Weights of a small transformer language model: vocabulary 1024, LayerNorm before each block.
Each number is 128 + 32 x the weight over its row's rms, rounded and kept within 0 to 255. Layers, rows and columns count from 0. Numbers have three digits each. The size before them is the row's rms in percent of the matrix's.

# layer 3 MLP down, 160x768, rms 0.0789, rows 0-42, columns 0-63
110:114144089173135104119180133119179135162125173147146130135140111113114118152111072147114110090125102184168141120090166162142086150182087126137152117136202175068116133147120169103087121138130123
098:122153156140113139190067104119137102126123087076156155102130123103093144081175151149088136090144110148105158143116111105139092164126157148118126136117116093174131099110144085125094094056067112
108:081135093117128126085092131139159159097138125173132141148127168091086078103091145124107133067145125142089126146124150067078137126166114085096154146078190115114122042148154128176123137151163153
089:170143111154145119114112129136097132120143122165108105136140128106132174162129064111159088055168132094168116199160098074126118098107148086116125133184181069148079134141137175182117116098136170
097:125099059087109119148134111104134126144116092128085130169122091186117131156092140131093130111139150111131159115130177181103128164113131110138152170137109132149137127138153062131061163144167128
099:098094173139141191071100088215140125105082134095139127096112162120107055140140115113100107110124115105119100137151158114100170118113188123122087133148129080095140100153088113155125090122133171
101:151158123123092092113054132140114157128120119143048117097156135130143129103096182068083110138062161194090107200155126149096115162123155124142108079178150144186128164128147117193113150113180133
093:170126105127093117173032062185171139089143153179132107141110182106105145074102106126120112128165166078200149122172102107147105107079090125168141103189173140125141103154102142090111121119127116
103:148160134143142082112008150158111170099149144091133105133127105164160170083097141099145159122153114041148088087126135147107075120064132099150120074102148064084181101123168071103124070139202115
100:110149175102159079093146183126108076120157086127142135135158188147146132138098123133111185109134060114194140153086154155090130129091105123116132115149180102183110081091149185164103133096075149
103:133136144124067097173152087149099145112124122090187156127106101115099141147150134139111184125179164161113118157112088096095138106066106106193056152139112194129138148145107121110143122119157118
096:122174156107131153148196123128104089091120142120065120091143071097149127144139151138157155148120087193124174087139124120158107166171112130092186128132118165137071094248138157129157126126042111
101:090168124138103178211193128129116129134129079153118151126109132105151065164112136148173113087110166208149154159124112145146116070121082118130147145127109082093172116184097090159137094147121119
102:133127114132120156142107141102132145147110129137141149156155142149081097131167103116103103123116133078133138105182052122145164123180151136091156074169173084134126136115125103083119136082151148
103:159130105117100134143108153113119157104127157088162124129127163079124112089126149129145145132091092110108131201143164091090122146123040115088149104148077083155148095132152130144060125158159136
102:152085149074188210154185114183123131150121080144126094117112162093133158129134076145166095145193041164140071155121137128133092150199168163174141171133124142147158138115091093163098127122128144
099:135140127139110101059143144074153138110116077173122162096157117081037052126164076063143141191125124177116163121152146146094103137119103099117054102177106136166137120145107093141166140080139165
110:139056161118168112097186044133170148117146101078117161147155170157153156124146101147103161183164106046155121083088057051142161186056125180134166114110164107127170076185104090142215080124080136
101:111117183099067125089122081135130148097155132107119128123091130124146141099141120166097141150141085190122177118159032135157064065105110126138170153117146143142144130143116145075106149108135137
108:130166136138149144112095157072101116119137055129159076102128115136138150171153091144107146145151128137091146130128166152107156170024076136135119121088163177053162193125132129111072137155102139
099:086111064131098154107178159101119164146097095165152155156113162053176141116118095151194149154104089083135155148114102107179115128122092135145174146107075150174156113106166160156073121144170149
094:152103155116143131049081211090139119120071101175122168116121136136063069079015126105154168132110085159110062132190148151076108136103138072102202174125187091080111096099120057155082100131126161
099:129096101068147146156157096120111156128131132086074124119112111162131144155132114106088149117165115195125157118136084096186159092146120100161111139102092137126109168103157102112127091105119123
102:146152104151103084101157063128122141121090105151062101098123142134110141140071111094140137107162088135055180146157138170074131131142120125097187113127107136122101129174115130118088173127136113
104:164092131133072145110142162148149112144122189099156174135163210143171126125127140115131142137092107170106132124123104123128135143182110145144164113132171158247169168128113121120112123152091104
100:130122143109066104085098078192145173121131124147119142129130144094140141095163169142134102094150124105158115181121166149134124124136100118171208155086136124086113116062109106153144100174095101
104:133134153121125118133136117105173160150157185078117178119126154152152061120124121143130107100137125105111089056152120139130154172147116107142129115161123105131098168120134098106167139119132148
106:103153162139128101154079128153080062097160179102138068124160147204107116134116135072086138156157108173125151181150102100116139112152116170128098095199129184163120129123132136210147130145118057
098:113094121160143138117141131127073166111125131116145154136123118152116098151123109139082065154123156061125115080104081107120140146164135102145166152138152122103069160154150066103136134155139163
099:195142074148121095112162150062171097136126206130176125059146128102104194116164101119126152142194160116181138089116180160175194091086127154163093140031115108087119108148168119175142148102187147
098:121141145109144182122145116139110140150145148181130195107066085128107103118131150101101137135085146150078134097112201141089111158145168145075170080111109138144158136130113186118107108144173134
098:144133109164144113119135116119077072165088126132153164097076114157070115150228158118120146079162120140162116116145161089126122134103124119120109108065039146078128144196090215089077126127122083
095:068091111128154134137126135093114140151121100137101127079115094128126124144114133086178174146075145158096163097112128154142158070170120136120144167125119154144162166069140157111145111113128119
105:123113142137135074148143111060144200150113089176122088123143116140144145145107179107132154110183152088124113109134125138135147140163125162140162140117083121073141139125099083143126126130128142
096:113130115116149176107120202152143073085127142066113211133112107132154110111124154176099097094119130169128110110146101121195108095116129133093090155105079095157076140058156100107185159135152139
098:121192162150115091103137108175161079126099111125150069122119079118100063112136100122158133112132109179105128124161122136104148120025169092151077146075136146124199160161112095108135124141158073
103:122120113121173143127097111214181205148141150073145182127121136145087097120123142138086179117132169142106164205146074135162085103157100164135085138095107133119164186172139166173082136132119162
093:125109119137109083071204156119107100113107121167137165179138123057142125169146118166095162130146157115141167178076105069133064140084117175082104151167182137151128096120160145146096110157081138
093:135097130117080186124024123109123147145125125185141159158123079129142126117142089116144196107084114146094134121145043152161108165093127127142109117162124060113157122169102098143127135114138095
104:130157140148157163090192089162164115081140038102121182129142187129128184152134132113130127109103098168094137181122096083140116144134142156130163092086128125187154074185110144136141112139115133
099:120144117076139170197122106136071098134096121123105079114100160086129136127136178146098102124071157050104120131167152145126089116143107112091097092166076140151083139088172141079132150111140111
096:172114101140166104131079127121160116126131137141165116164155118067099175110110124132117087095120130081164152126117060130095121172081091093189119086157116062228121111135129116145148152098087139
101:120159179131139120116125190173148138145123142117157142132144179131149136116188161133085138110171144153127152182138130114103119129116140161178109158090151123135143220098158155130147109146160141